python train.py --n_layer=9 --d_model=192 --n_head=4 --n_kv_head=4 --head_dim=64 --d_mlp=512 --vocab_size=8192 --activation="swiglu" --norm="rmsnorm" --norm_place="pre" --norm_eps=1e-05 --positions="rope" --rope_base=1000000.0 --rope_fraction=1.0 --qk_norm=false --attn_scale=0.125 --bias="none" --tie_embeddings=false --parallel_block=false --init="normal" --init_std_qkv=0.0332 --init_std_o=0.0 --init_std_up=0.0332 --init_std_down=0.0 --optimizer="soap_variant" --lr=0.00574 --beta1=0.95 --beta2=0.95 --weight_decay=0.084 --lr_head=0.0201 --grad_clip=1.0 --warmup_steps=200 --schedule="cos" --final_lr_fraction=0.1 --batch_tokens=[65536, 131072, 196608] --seq_len=128 --doc_mask=true --train_tokens=447400000 --steps=3533 --dataset="wikipedia_en"
Each number is 500 + 40 x the weight over the matrix's rms, rounded and kept within 0 to 999. Layers, rows and columns count from 0. Numbers have three digits each.

# down: layer 3 MLP down (transposed), 512x192, rms 0.168, rows 414-480, columns 64-127
# gate: layer 3 MLP gate, 512x192, rms 0.183, rows 415-481, columns 64-127
# up: layer 3 MLP up, 512x192, rms 0.185, rows 415-480, columns 64-127
down414:506494515496489598524495502418524436466538489552514527529515552545451471494532570530517461463562514576582480538466465467537566444525466451442535501463521544489487536530536501441465497405496503
gate415:513437489528438504553483479483551456539494512431481553466503532533506433489520537534443458485508503484474472441477499496454479466490536508436511462501476541449504512499510476584565471497527469
up415:497542482530566523442519503527540461541530436569454483578489510476472573404557512537520540590515508469508496561500457513516443496502507496580416498502423516479480465476471513453431515450552516
down415:521508584549500545498514472527458501493501441498456537506534494584472509534543487467477441482508496478522475470512507496467489498511506540443510511492481461488516546539532526520426557438492483
gate416:466451502504510550557558554505526544562484528457553466468453500540515489514543526492491552491413491487505508567425507500517564530479506554486451503431558478476550530510537517509407473516521510
up416:502577499554574515472524530550576513453486500492491594459465533572530545526463503503470548460475364531579526584456507427489478444483471530483514483499530519483531472475471549508552479571503504
down416:531495468481377453397566504473559541490528554477536457551500437521391486478471541492465459497486513516447499442536552626564495478500556491493475537481496506540424607448508368527476542478542571
gate417:555506548567496519571448471526449516550463542533382517539449550501518461539502455523505512491506561439555534484449487533515525509501542467508513516557474507428497497527479541454439460499538500
up417:462514511503504502422531478464544501422513449536546454482528473496508529509526546559450528482498442486490546448527496471522491426485437483513462545496494507509474526538501428537529492521502434
down417:534455509483507467476468503461459530541447439493505532513558443480485449528511454492458564472500551459486494442470493476456467516482525500538484486580522492457484494499448469539533476459516488
gate418:568542510539544546562497480524459472521456513537431482481442487516480536561532479522445472462449437463528439479440461498524498557520471500520459481419533550504485455473474471456464533545510531
up418:496494476483527458498512500523459562515536490540480572491472543537524536446467467508496472551472495513506502528483516434482533569516552506501468466512514504462520517482541528461524571479503547
down418:519523513501492515477501484571539436462500577470484472528481534526486479510517515531529520426532524488478475515460472501576495415569461552489506485503484533526507518476485437489461528563494493
gate419:544504569498499476535464454519561497477557517481428517466556547582543523512578487497525540495454435497406560479531502581453490511583550586518462504553463448447504524540489586461517582440437470
up419:462437504458555470511558535542459506493480531466570534503520459417487449493497494526511493481509511488478554508519508420548477500489474459539585477457531628599500534480543497553526513492467522
down419:458488534536465568529478451422551525504530496499596509552580547553495427534491539504499535480475434498530518535512520503522500543527472465473577546529492468527482485536481481525457476547508486
gate420:494536458553497497513468496568519568540519493477555479531461443549538502450502463483497539431506507522495444507470508521484503486395468474482475441522501462438494508577491505517418461504477469
up420:523552397470630507502490527568454481490478527483493517502504472403452495415432495570469487542501516529521472534499535559442530493484524481529475476490496557499420530531507582467470499501528452
down420:522499560548494488517462471536458494481480475460468496540521440535532481568488589474551405494492501530552463504433487448564527488543474514525519497470551534435501466447522439485497597499470525
gate421:516449541442504495460479495551449572553504455507511473489534470473509516558492535560493482557485456474483556491548529499498507481487545502531519496474489570543484475533455553474494555463458547
up421:537492439541480506489513473507463527492493610555546433498500493482497499595482463522563499522546432492472452477472484568526522547476470521504447490507483554510577500540581457421517554526492498
down421:503452512470527479547546446502519482504485497510458491538486524419504544542450575469502555532475575483536468430451538513475535461489476444533520430451513566514526548557490512509500506531536458
gate422:559493516444605517452495511517560450538577516550477528500387493469515502600535451502547492530518472515461431567482507519534513518506513478506502460492528494496583496524480507512469553403412500
up422:507448533460550460496470506462451522481518538459453528378423482480537481521477471530545537516591502461463480512528530469535503524478478503483526555549454533540514544517480525432509496548499507
down422:515471509494538540567478522555466456447476467446541543495508510420497469566467485505535526509549514463424468544536504531528549510485515479553444487503450477485459392568531437467523566529490481
gate423:483479529487504439553508497535498471558552471513507568538500452453529534492482530484509492507570525501506572444458488552438508461503456511514404612466474516548502497502504457480552488546503573
up423:514538470476482423469487540556508452486458477486507512516482540434514474518487518497493502573456497503542508492529547550432477412518488498489410536490493535508510490520469525495458510528533526
down423:452510513518466528530555468519483485474505555482478504420509494513441511465503518455517482453471512488466552531485529581455543526501506474544516467557505446584426535499511447483503506494537504
gate424:535494515512504510503560533526447581513464508549533516534561489499480502584534572495445492527446543487484506527525522424536547612455544555534498514534539548570524445553553515474453502475484477
up424:520533504537445543584411468459545523541496554570457505456493536517497428470507505509444548428505470553551452488524473538554557475486480497446517453529402513554527516579530528459506601515513471
down424:467539531530524477558482513460443421460452538481493494558493538474493500516520481523525563479537527503480498481521507543505425474530519465509510411455526531531441539509508462478556541468554503
gate425:519541499526458550520457512580542450531535508481511472571488456556515518496525422563382551408520514502523507566499535517476519570523583525443546500371502462517520541514494447548506426495549523
up425:463547529524544572515478438572505444555482496547544547535498489549535524460500456515490450590487495567505481426547542573487530594532464437453487513503376458527580400470419544581525457494459553
down425:469458547416521476549497580461488583449505455501466478422498525492466502500474433472529509417533527517445525500458421427446495465520504479454508504505548535471467500467521536465531550478501439
gate426:503549507427525473565578451517469534640505477478505472493523536486429529453472553451570438494569432552483487511480519448471445517430490522511555508483541488501447549495472478505408492572519527
up426:510459457474421490554513480489502481503478495525426490481438542380444501515429547513511499557555470537481480510518571525495534544531472520539469531504522479480492556479477514495521530530466444
down426:487504503477510517492507459451501512516459451542607482520496544532530501467472475450593503509582440494563491504505478444485505525485455538485556506523533529557477475475410500522560472510489545
gate427:471541510434490468523484429529483472442492391502536533451493514536512534509526498435547519542491567469486486479449535522428517512475519524475531531483482572515520432443461497600489476449462508
up427:517444532469509503547460477523478456518550517512540509453472498495492483493499494499495503516530554498495480459536513483456483465508535520500549566493505511485489419447520486540471513507537496
down427:546463525525521486480482466493461528439447421450510513483477521489477503467487516516496531549492547470531495572474494404522486569412499548472524514461532538522519473410487550541565507483504576
gate428:489504487498449519515560558510469505490514546484543494497503433510467495508493473565473433430473471464546554444574494447483555512492481440585500380544540497575511535383557492515540516529467485
up428:487497523511480542510468524482516502463577520488484557494498426482581492467474460539447518485492483509531512480508532508495621487536467498521532520540494500504593510478481620437547528499508493
down428:442501508398487523475550509521453504479459533440593433478485481451467493532518456526510521503517473515462528443554472544460454556536529487478531444492483455468416564498561524470511486537483514
gate429:439479543503547484577519519500490506492526494513453507594431454525419397542497481527476501479503501515494451543480441578549538514521508536487499578478494559549451465487522461553534511502451559
up429:517472532514489537565468461439505511424519521439505474498611464425544500522585507511541502388417479412481543470555584520503509472512516487514443549548461557507463489508445598535557517526449455
down429:524478462570528491453493541519470545494510467510529503471533547510567529532468477505451524455481452604491484479416453468568483430484476431452482472588511448511531426463552512424607513598549548
gate430:496486464491491516445459488427479437487458499537534505488478478590549513489475485516565486550522530507493458484519497524514501467531434498553531564535477548509499498568471543482516529516423470
up430:491541483491471536544498458537449481571507448520420505483494507452482447484471447520483435482531533528490525445547541633554452490549489579497504515508521423484390546521509501429530535502496462
down430:502430491515461628517467486521467590454483493430365547454426507432485451517473435521479497452508495460498438492547522508462478445487486568493503506458498576427452580477570542498570534477572484
gate431:453454571452399530504554566460537482506470506439503502492482442479430482510521527588519508552494508496518531432521446501481446521480494482443453526587524465480508486537524492445543477499484483
up431:452539494501558500519537516548473503519527457523525497497605501515531498459471490436489473453481515464506517522499515529497528536460553513491494535462540539490479491509519505487468545474481533
down431:462552496534574482570422519517551486526512485544466535528475517522512523508478495517490546507479531499451533460539484470493546452536525491482556511465526501512432467591507571591529531493484439
gate432:508548530545469466548498452538513504483508622533517463561468485461550441518469484506510495555503467559482471563488489511530519524450531529477510475494532567428415514509488467481504486478604472
up432:550519506539498566452479512509473462560473424560507540484563511430504515426527556466473486476488511393484482510527519535512479475530496502497560491519548374488477450493498528516476518454519557
down432:499484521493512449535453464366487550410509532491538483478472459506517488503464498490478401540538481524473432555470415466499547521459482512531480491535466615411494513441534453455526472467562470
gate433:521512505495492468476454530398529538490557462514493524501497502496530530462533478448485453510476467555476468526557482519482541496601410578558503526519486528523478548523500515510467506537498482
up433:494464500503533508488434463475544497486457511446472473496492497547511519521476518487484497462563414474521535561482466480533503534375509452489461511522435448452539528459473449483498499504482474
down433:491513496569512530557466503499476510471509579523483395493509412495492464575467502549426553513544496460473528429510507491447556481456565553494523491489521453540541542513464488474528434515483467
gate434:564499501525627525557506537561503526461530514473585618510477504526450545470577472494473521537486532476411437519501531533512462509526519537491563538518443480436500513495493544542529455477496501
up434:509446452500605537445448481540496572504571514429559561562485487507562539524543487523531507490383505436413508470515445550558524520544465513460568478459477485525492459568570523436534473579483518
down434:498415523572568561564479552398477457462554473473577530502565451527479504501549478504499636503482557499486482503512577468540522511478570496436546535455520515511479590452574419528488427437574444
gate435:453451525508528543552499435543458506443505536456435494428502439451587477510470513452495440459562562459465552522593488479508536447511577532434491463530436487508528542476496442585437436488512567
up435:516488446443487513469456534565506520499524531512495537518510490550393505510467448497528552549558470527450491454484539492491547497509481527505472518535461544515519409528405541471511486535464505
down435:490523527463566463483437521537436535439483510590532540506437488614457519487527422493481516564502505529554442464450474532497535447524490511510533512524497466478445519449499525457470497497577438
gate436:515471520480525477450515496481506494459488634446488515533515479605508510494443488523429503446518460513496470489448514513489514513529483444462422483472502512439513597475532485433552486545465461
up436:500470502452500454499536433516490506492527506437497483499482547521529491454482515541452470537571458463515479503491508456499495523524512526434480482445537469465465529522502436449502448523492523
down436:456474464584491524522507514602516432530609498483466555426523475498490457469510443552490478498464558471471514486464545516571455472492503506537499471441498485459533474450522508542528569483500540
gate437:523561539507496468503538617518547467566478469493504511489529535509565552550461514478476498434509472537529550509441579470451479509531465542519480544514478438487591492523488445453483541490532521
up437:552490512528443510485476447521524512469556487477576481447535502548520498445499464483554537480458514525429461442581509478471476534497552430539426473517553609486503492550531476484522492484496471
down437:456488479486454440449487485496436525430469468509494454521534494478540479502482495479517521488472545518489555373582472513495490552523439422506516457546519425482467489499531550471522462505452472
gate438:520443537417518451538450463551503540470523468539553520469495541502546479492487506532541449528482488445462389481601498497486476465552483487475486494489515505537581450505512564531501506467475510
up438:499457562569475488497521542530577445435500530516547452522490412521494502477510468495401522530531493499504547494501531487459512433547516451467410512458467554479473499449479496473457481504495503
down438:567498534510588515500502547568581525481419527504470425587539472526492491481473435538459545493509494506475562427494479424489610469529525482551484467531556472394487530477353544419480460487481520
gate439:529527408549428515454608566451453509488550500501596472511494501516482485500520489474474468520534559539518461583550498531538471491541500508504515481482546425462501528508626524444415541499510477
up439:493487476536534499527529430495530497509560563493463426548485488510512469491464392486477426579479456542447532482505524497537537573509444467526467543520458452544534553463480547523430565506432499
down439:459472506534538462483501478419560546506492627481476505493435453534569500487512475468495527560469499549491459473556470551523541524497544532476460421517538550513451516491501531453421537542514517
gate440:566425450478466509503447493404514483504535540485469496466524455561497507532539475576472504477409502499477486524498506494454539477493526473489539430501530543534484512517453471474517474475453363
up440:527564531500459537481497565514527540490532493510524443541431505456498485537496579574526486516541532439558506522512523520526454531420503476532478452482524503493457524533572516467524476481499525
down440:452586556528454495502501435517481531517551523483484508483480577447540506467521537536539515392544444509490497522508469574510478465484477530507528491477436483530500560426531470552507488469530505
gate441:589481523488547491452460528455538508559506418494517465529545467488541405511507474454525529510467504505514535468523514448462479527489517385507503489516469434546491494500467480550465507509543549
up441:632457460487480529516460445455499563443527451468497452558496445436427466551526498505571473455425561488533498500509447413531419569462560502504488490453537458478550492556585509443548500475526529
down441:473528514465493556520522525509478469534480515503471510620467442462486447476507493500520391478462543500442471604518491588536463477569477509477480455552505492484525582532634502440432454524428484
gate442:479576532408534543592589448521526523510553526479452472536494469466448500496458520475515554481543511540477526580440489511519522506506513547567446521516489489532439577518470452526532513514498518
up442:492513409477396621492462521478495490510550473538595365574523528503506584562483523530446575449507543510513544489373507399474487529515542503520513370562440569504479502492502513533509506465505520
down442:485483498559437491476533474434476511560462502426528461485561543487439388523493467490539550562425464430468391447527515522431548494523432477505444539440570473450503474521520495571516434516508400
gate443:567542529435506474526498471513522515503545563520524587460463542558485473449483542551473410514525563417504498537548491581421532512426525514507454383530435493538453506464472529482486547495472457
up443:504492439430516420497476431534539458507450475485502532474521520522537556516594575461515482499479506524486506443509486462475526483500503567382522486489519497522483462486490524461540466487498488
down443:490527521571460509527535532436472513524569469536476457531525482416425486469497529516476460470575550500559548511505439516522484484514454514506484468486439547495513482447461506546477511501490478
gate444:501525499505520419476474499440491412527497435493484484545510483540482441552516473477573486468492573522414455590527410524493485505520498459492428556545432491508474525545510517515480478485517506
up444:528486481474497455531471522539476479379522543543543522530430542504453468499484525502477493522531508487466470477519442475494491473521488516521524460540398492504511535487441569416453500529540455
down444:457462392496517572511476501445418475535513493439480504482423470624499481589498463506490504484460521492460467540512448545476485522504500446485481536497426479435483468534564521457485421545503514
gate445:522489597526478532489583448472471498509507553556552450561420467485448543510451526497472481494595462480525517524505558510593489503399477490519494420524501482548559530498456448469514478513517450
up445:496573457462483505526515516487440557486520523540497509478506476477501470505521470463608550506497520484605393422509568518525605523525477532553566543462501485520550520429500483539455481515486462
down445:451498514505461470525459481516469586521559446538467450556515457568475431486480443543506537511519470479480471513438471413540494479540439415500545434545493455443505416520558468542453477491561462
gate446:489430529490529455523510547502450499519453466520455503480507518459555423465492546440557442489539528521616448535523466508538518484524503474513482480511461495602519524441517495464432529489470479
up446:510475513492510471459476500528511552447508490491406529515554512519520422485460545503562486476491469533600494513515454479514479453520523426532462503485510499503521529491506435432507488458490532
down446:533568437568485590435495569480464450504538479470505499472526516447486485442462505520515476510533467477459488538467556505462477539502493514443523488504527504514490504451538517501530431466530411
gate447:487443567532428508499478472429553469498504515539507540506422483495438475565539466514478535566520525492511574511512483550464526517518496425549578472526522516465413577520575479487562469482510435
up447:491541474519470558465513493472453485450534560486542530496496482577508518568536522473450556455570505468536476532511536488470493477465485533497517485426511543478506508483520539493511521486548523
down447:488518431510565560509533429574510574458510517474493501467527482528493511504540497508491523503424570471476515528472551494500502502493528542494501489419436489476495572482529481480524506497505558
gate448:498423574522509556498470545476447490469554519463523509505543514485450514479493524453523493444531489527541468500513484562488543450589466517435500522517475466512479562492570518471554484531472536
up448:439525476574520393492554499495505559517583572497507495498535506548492534435485494487504457533540472552437562475494552421530488471423477476459523562524488492512556571458506467536452594495457527
down448:478550485466560515517627482513503552475439465517432420506411528498509517478446504565504495567465482450430540505524515480535481527517410538573504561494495562487553513455494518506493530491455519
gate449:353567400443471504535424452510399561507469494553514419498419498534524563522500467467499520498547543464593504439507413444543421544461416481512452483497491518535532537556453483536446569503462459
up449:582605462502592453503505573522399566537507479540501526509487474487520492537454421528489500436548445498516598500493479491460495485484427513583445621502577489470592527571509542478505492635474426
down449:467473502449459469477489530657507486508468526515447456518475496510489499471541516444451498449553485520521497503558467592479448456523516463475514456452476515496516531566479494491570528495530500
gate450:466504555523526490427432492469485505489477523537479479523491450538487571551521529566534482438486493533492524511507486453473570492479484483533509475548525503529453526545484463469513504466472582
up450:487553562533533514512371512502531462580485548473500565492442478451405443510567458606581447498484445586503471541469546552500421632448414506453576436568371475448491580520495449504490545499521479
down450:490479478472503437534504462506618529503471515494457537524480505496479500543503448481492470575553509596510585512510520523555573478448534554494515488491534495464533530429430624491555471447456512
gate451:516473513538449493514480437452526487562409542461479538555518527521531445460534513531483419496493550528522567425524507548496468534503468500539496558485536455486501519469473538494502455521521430
up451:478426488543575514575529463440470513527484528501457506521437416519454396434506534460512501481502461521444384439558520557544442509559452465486469577579489439553527504474541515507500544435490535
down451:545433481510556445474495466420383425467484560574577504488495493411524506497495459413495549492491518477529451410547457536515505505519468406494484566541448512500437514481452448490443504472494459
gate452:546472559441506458496444564501578499523513487494432554487515482461487493579548552513518476505557518555533542421529510459560546541514469429474482507594565442513498463463441483421499458511555454
up452:570498505511444486567494517571499575531487456446432491471476522458551548497520537492479454465491485497451505460494527483500451424473473570500503445480507534549475501523452421505491432524514532
down452:469489479579459548503474484500461524499504565503550517491449580547496499459501462516458476481464428487497483509444486531511534440513516536516461524432465552534527520563479532549501485498530535
gate453:462498521505469486528537497505535496520462544508454495492528456520515483507511514484556559456454463537496530561508470415511554558477433462492514460516477435503480600480490529535460466487465557
up453:513549427478506545516421588480508520550462430519545506455553555526518494543500509491408490534566529516513515472455529467477483489469527518543516509490484457432505506528596450525478438495574495
down453:593529471497539497509547446502482483508487582460494471439518562363508508511525473495527472510462514443526487455473464497500486477471571526489497517496573584487498445472441534502479530507488510
gate454:506517573428469541492529516484586399602438541561482520436524511582477539525533498477490506515477545453539481529464569482460503459460505497474473507523461470454518493463450514479516515521465428
up454:398578474434531435510568486499541464514474484470424622476544491573457551559522470482449493535441488487461536507574500487484552475524438540465506478539462415495474550457521483529526502435513489
down454:505528481479501393481547557498563536586553558501434494386519507546503511485529531505511524529531457496516537561489430494487454519539572507485534510483494490519501526415444480527496467524524442
gate455:496484549510529440462541524524462536509551445541522522535473428479504521538519516508499485551557574507504568556498570615530510518552518495457488493492471505474447524521490516468549471489499455
up455:507489437461522518527545490504488473527497522430526544444514524604448530479500492507446447505497471589502453492537475512474437365495512499476545568421488499533575480511492482509546565510459562
down455:529497540518498469492427458573517462488570494485502545534453482528536481552491513442505488513565426487451479504455478525503544471518535460436497404501507463509460529523536446416471438502440508
gate456:433504538475533543481462527447539515428460468560418411559551569483541475532503481515476466426488500483597473478533508544458513491490516478558459451503503511511531529566501531512486523471527520
up456:503479526572478542507501453480548520449476542506497582506591433477489472487456527510601456507505468531461449552520529510570549532499436528562544549567471473521464498513547534502491480490445463
down456:473509527512550505518519507467513509448438517579550468533523563516520492546456526422434523522572509516483517521437521573525492518513509441567466457509478539457526545471475442583492513524515579
gate457:575510531509508477505416490450490526528582468497471475523504454524539464483533445483478520592422526409466563502538556487564502643424496549476451495498520519572496489457507464495467491486529517
up457:420532532480489549468592435532507477542505533492533483515508530502512544490509535512483467445520481529469494467435407488469483482533560435522435536464550518464514571538543524485512564417419508
down457:570458457431507444481458454430469561564538541587585460509535530435482488475486552538485593511561473475511540498468531482497522377531463503533524500505557445473510493499439480579473517501536538
gate458:517489502509423530468506498461473499497489586507460437511475471498462488536559529576465427540540481530461555500478532453550532509470542438552467497500552499535541488487571476568508518519490493
up458:478548511523518529469447447509510521494545453556433504501597523451481520491529482531518512529523483492525506480479565467451465498554556542516474539465492541491514536455532423458543508511477540
down458:583507501526516520433517452446541519404569479480473460556438557490477503502521504565467490559533497479521545509524513540523514470449480482507541508582525468481509541522504452476378505473538520
gate459:484419570463510478491496502497414479544519487449455504436510491570530483494527460500528519475498508506460446492498449565452484511505490532515489492457505501466478523479504587483439497513465534
up459:503473494546533498544476547527503495434458504496590571593492527476569471485550495525530478521517502515564437462479519467463521464528490509464511490500510509533518424534504499498529458427497520
down459:516468532487529459582484495578457411497526446497579602528550572526555433550457487498508508450425479466505527549525475474403503487516476492517521546499515526522525541434449508487498519475478504
gate460:536457529535480454499479528537460514449555504511459508517482520483494492490529486534499466490498503528411523458534542584509489552546508477481474515528474469522410510496519496468502446528477532
up460:583495460505490427521496528600517557450506546503368529485484531529487548452510451527450498472497507508348516477529522510524522524520506414483503509470457454551492454472473489486492561472517526
down460:475562453520516458529428491458545504486511534449506483495574539493515532504501457458525503451532498452596502579513460498448464521484532531532504462472466491442542478485570514500497450485508498
gate461:529503562487444464597479489500507530475595546519496418533452504525478515431492501491567448566490495502466496538506537485429506507497489500509443457506519527391461518468571531562446577498505502
up461:461578530486503554436407513583504479501550418501575479508506481554474454501421505480549569507420547527437460499489523461495510397494428493543496449488532536538470523519448492546556475565502515
down461:474486474551471412427486552534443556499503496575499428508531539440443467533544416460520520576499478496517477504557453530526464544479541474543497503527519454481440412526461458468454500496455564
gate462:547491529452494503528467502484452479521470485513568406534438425525552482495514497572376418450448564508553503585532517469518485442455555441461489494483606482530482440553444441511500459516549494
up462:491522418593517542463437497525543556469550510500497452529576537528485525470535502458521448545486442487475521469492429540516560524557426492429488447526467498438515436475527493445507552506464565
down462:400517500514590493526552455552421456575453449484457534534578494501534524484495462519532476555533442441480473526475485554474491545551528517505579540511447481420497514508491513495520565578501522
gate463:567469486558505502455459541509578493503456568430463524504452469515472495476531469460558512428494523533496551527513509502475495452499527577453499505528447498495528576446499423555546480597532437
up463:561447549503505549543425487474527467463502491499463522471526498465483473509524530420535504495488476399509518512528494493507491468519475407553477492514568483431492550481473449500441551498494453
down463:456479580483451500501531460553463567532479507514509459474512504432480541517524557537521518463476473545458454490506536440492473529548581502494491509496472513537537534497464507558517534472527538
gate464:509536537471494458524546472570504506475420521497528497499483534462516537511519484508522507507511464523524527547567566553433480477437513546565501562560561485494498437538566512456499527468505515
up464:541516491520472483522575469473485451489450502508496494542488586453456553500507489470557495559563445472435461541527479510435535467498511508540511540519481488480448488480578484450459501489508553
down464:532495546456584494480512448526533466457514478444516529497491510503535496427527514484482518506452484440502478494531589495448522542414479495509486476520535437521494532485554485435531504493501453
gate465:487424542452446517456548475503557425430580476513481497538470501538498543491475546547573450504515533455589591519516462476560480478544464464533480479460534581473506539450503441519544498498475470
up465:518518562535377530442401489576483448538553516571470472462565522501500498450450518477488453578438457489503528506518540497518519493515533417558493486520577466480483451494479529473541443521523502
down465:442447483540440477430522440496617515469568507483530459495484576513553519537449503542465458495489476488552511526481451463515527463481415466490501547478482524473539497447483482548502465525510415
gate466:583534512473517467452523538461534510549477529437534466482447558565527506517495438497543526520449519491518433518464487542592511449464503519553491423473534448482574500567477446504492476548558501
up466:508462479464584509536541549484505479461443494457523423437449565472558443544480489598519447486534490470444576538536464531522487431511465436522468511553496470420555632540536552541520469501510523
down466:485439470490472459512501525519487553504491592516525517484511552406448547509583508477432541491494538483536361482504489476509485546486493548484525504515525546564481402491489485486532499430491438
gate467:468641450475524490531447519436517591562444454454527499477500571624540455472442458599516450495515506530446546448495566543536518528396516570545591483405521605498506517452495573601437515507488440
up467:502585477476534478519508520397500532503454516470470549499524463606579430486421426546554504517481468522447470481421397524491539485612468458499588468436529546419464543472537543579515427573502500
down467:497496530528458498569485515611510570499543441513518493490465464493593514529485518504552477427557572399507482541560534485529516493485451503508503444553451583567514531541537470474517528519484475
gate468:504491559472482470506554479517558429472525520540537510451537612550557494492524483489515489492512430557452446518552484502477510452539418511482452472547499551498436541563567539516471489506495548
up468:474502456559499535599521571505457506521496437460462468582513490437516513473455485483524480486495548455480451474484536524450432476510522553524475522413550545539498503543527525484513510475578527
down468:526468575476498463459476498465505559501464467529566533533502513461537512462420458477506480529442521454582555569530470543512458513491433534570547515496521528460518524565410483452492426556543474
gate469:542575469495578481507544489515443478573556444480495570531501488510521507571528608493465584541488512488491518526570527528437497504470460481510487534485561514578449523534534446469551529471576485
up469:528500434468507543528454424523482551546623492519499571437472521498458509530485551445494538508547401472439419486510519445532522504494481512501495591486506481529491464518533539466495500509487469
down469:480518473555564514452485466476482475540580433529549459535497543430515503463480504507497585515547536473445471500483466455467531476461374494484483514526481509535470533425490491464559507480490488
gate470:440540531495482496474516534572659504524608538482436475552548472525526550550463555454545491542456465532570535562441529551516468500578537538487485462517460585465561470496451426529463499474510577
up470:460529502494546500583532451483535497480478501527439485533529569512534470540440435473516461514521491518499451527583472469484519436437449532567504496490450564535467558457449537454486536547425519
down470:547474470462517470515545565404537471511491529475473455444536514496520525504469452490537504503468535572552548469504467477448427529490434469529457474484477541470430493551491478470426541471527497
gate471:414518518547547493443524546456544567541454418476511479516474480591518515552535479472564550462491545485526497473507465413481495481502479485485526575516499506441429550551514524518554529536476519
up471:449471528532483494501446429518510479481473475538445516504526483544463500551588467573469466504507505496460521561542464452542602538523504471530525491539604468439484424504578520509490491532512443
down471:454489563501512464494492545482553489498509485511506519503500457473451545472584483513447433561533580520447567587536505497478534453491552421520488496548479498424505475544573486516509474500513488
gate472:516478518452368501541508634420512495469505571550314530534517537458478516488561436357471425485581703526526445552539589673549438484449514536552580413578430527496485570590526438489464535454507453
up472:404408410583654508490416373468540519411432411546820473495464367566465426467504761689486586425394349435437552375514353365489703481513444456493477656360710439592486461493438497460522353445459542
down472:506505424576581546510529398390632526512518394443597431454484520574491401508498544506486582529443379467484585425412434443522456500478492577506468513386465404469480511491508556568512506630525571
gate473:466444512465501493470500460507449500471454456489577486477505533495542500510475491486468417454485522386536491551497476482499444518460512506531508510494517527438524512527512482506496512475440518
up473:500525519501495503535529590430493566570548470525502533526542457527429512517532498518584514502556501491483505419477444554531476438443534484533519485488520450467503528505547495442542480474541485
down473:480545485521457548536420578473496532499525484426504544548527518532463482503553566508502541501494519438435423420484477490529484539543487510520463496590546505477488564448556490554492564476582458
gate474:512456607553525505482532508508463514472462537496496558569420504469523476442519480481469469527458499545485543480463481465514468534477528467488531533518466501518554418433468580521497519459511464
up474:561505549494495506501470542504569529507440468510494519533470481501495449476571473522565542498501504422546499533422496505520479465465507538443539474519504541447486527479450573515495510454437486
down474:464495575557477535475532479496469443522514562464495461525534497445475440507530520491533623537532502534477479509537505501495504525503501482517532510573511459505536484538474442484520424496477558
gate475:507434489534532460468427511500514527464495536481452517549533525513458471457441499511477502522555475526556480490506551498459528553482575452496500429498404524437417492493521523540481549496528477
up475:455564467480426499508569470488493456477496476538543467460453462474497534525495487557535493520443521521372547513574458532522517475460510514437486580495471520481496506473482462467536438532416473
down475:434498478478534506482527463524505552474537426475496542508517487480491452460573532508420469499519524535500504505532471416567496467464468541510468473484512504492513534503466494502534526527478499
gate476:495568508462465480500396465563517450450570483478484461458493465519500544481455525522531490496464468513473500553502500493546493478521511418457396507478540548485480463505551542529457545449491504
up476:553537512519536485542538459493508581517489463485484502509561521482597385473496510506502460510516506441470511540494535525514501466505496454548579404474527460477482490454499519505460519531508477
down476:531514480432505512534527534550566476535473460505486572527404494564497581523519484504452463527451529524466497518471514485568533504550483517517513535497589520439489468493492528536540452564496527
gate477:446464505466566457534472495491456502477607521421454612510485545520488550435511451547461515479480544408573516511503505540508508499535553479450450543519507499469464430511508529534471532484565382
up477:470509495461579458501504487535552424516504540520547497439504475529528535436529529528510483556541437424517540498549434526515545472471492596507434524533474480473530508509512440571517462594491501
down477:479510477564523557499466454573550469524472543478506480497438451458516471468517529504485487496425429479458553456525420515504578508500523517464436511571483495483440498524560442563527473566509528
gate478:474552539457517531440480507472502461490507428496507473389451465483465520535486459528472475488497540463495511549450467507531492469537496540494601516518459465502480407483542521553517480455442436
up478:506434457550452535500440477542478383491468405559478538536494497479481501510471508521467513486481509553471561564463431502567489455550566534475481421477540506436425458519473506473494470504506427
down478:549505484503480479522498500526498499517498555443443514515533474556486472492467531549540493445464489579489479428474498475547467463523503515516460477499561534500503553473484524506486573469486535
gate479:536527490498579506513506557518556554519498465591512498473465508535498434430553446459492472525520546521477437507505501462483506490520511528521575509385386513514513534486529410475437508486526481
up479:511443532511530586492500487435473434514508425513429547473502505519473546478451540465500490549518454476601570503586515563545546505479515542469502525542485466447555465484500540502492484492489515
down479:476468488544532480508489582532499492479517479595531487459514533489502475430487506477462506573518557567519520537515501465476550494508515508512492533451453512471450531555567443498458523473526509
gate480:514439473532446456547489521524499482538446528485438556559455515503428499527508589440463471587472464482493517522566560495484516473513513561448480519493467507470519477545491568501507474517525535
up480:476460513463509545459479469456540522535430465541555506451489512472438547509508511553453496475515512497428475503537449423504501526449476517454499536494484467475534475508499455501447544453517483
down480:518570464465506491529545495546522479528428449464466477540520553490494469493562490529509525517531567512463515482493491498493586416414465443584458464601552492470540463498506403552536562459522519
gate481:493507524512461515505495507395580578499577506504496505495460511479514504463507458517506489449534532500500499549463511505520579452538497492512567548522497506424472450454508537464479511490565505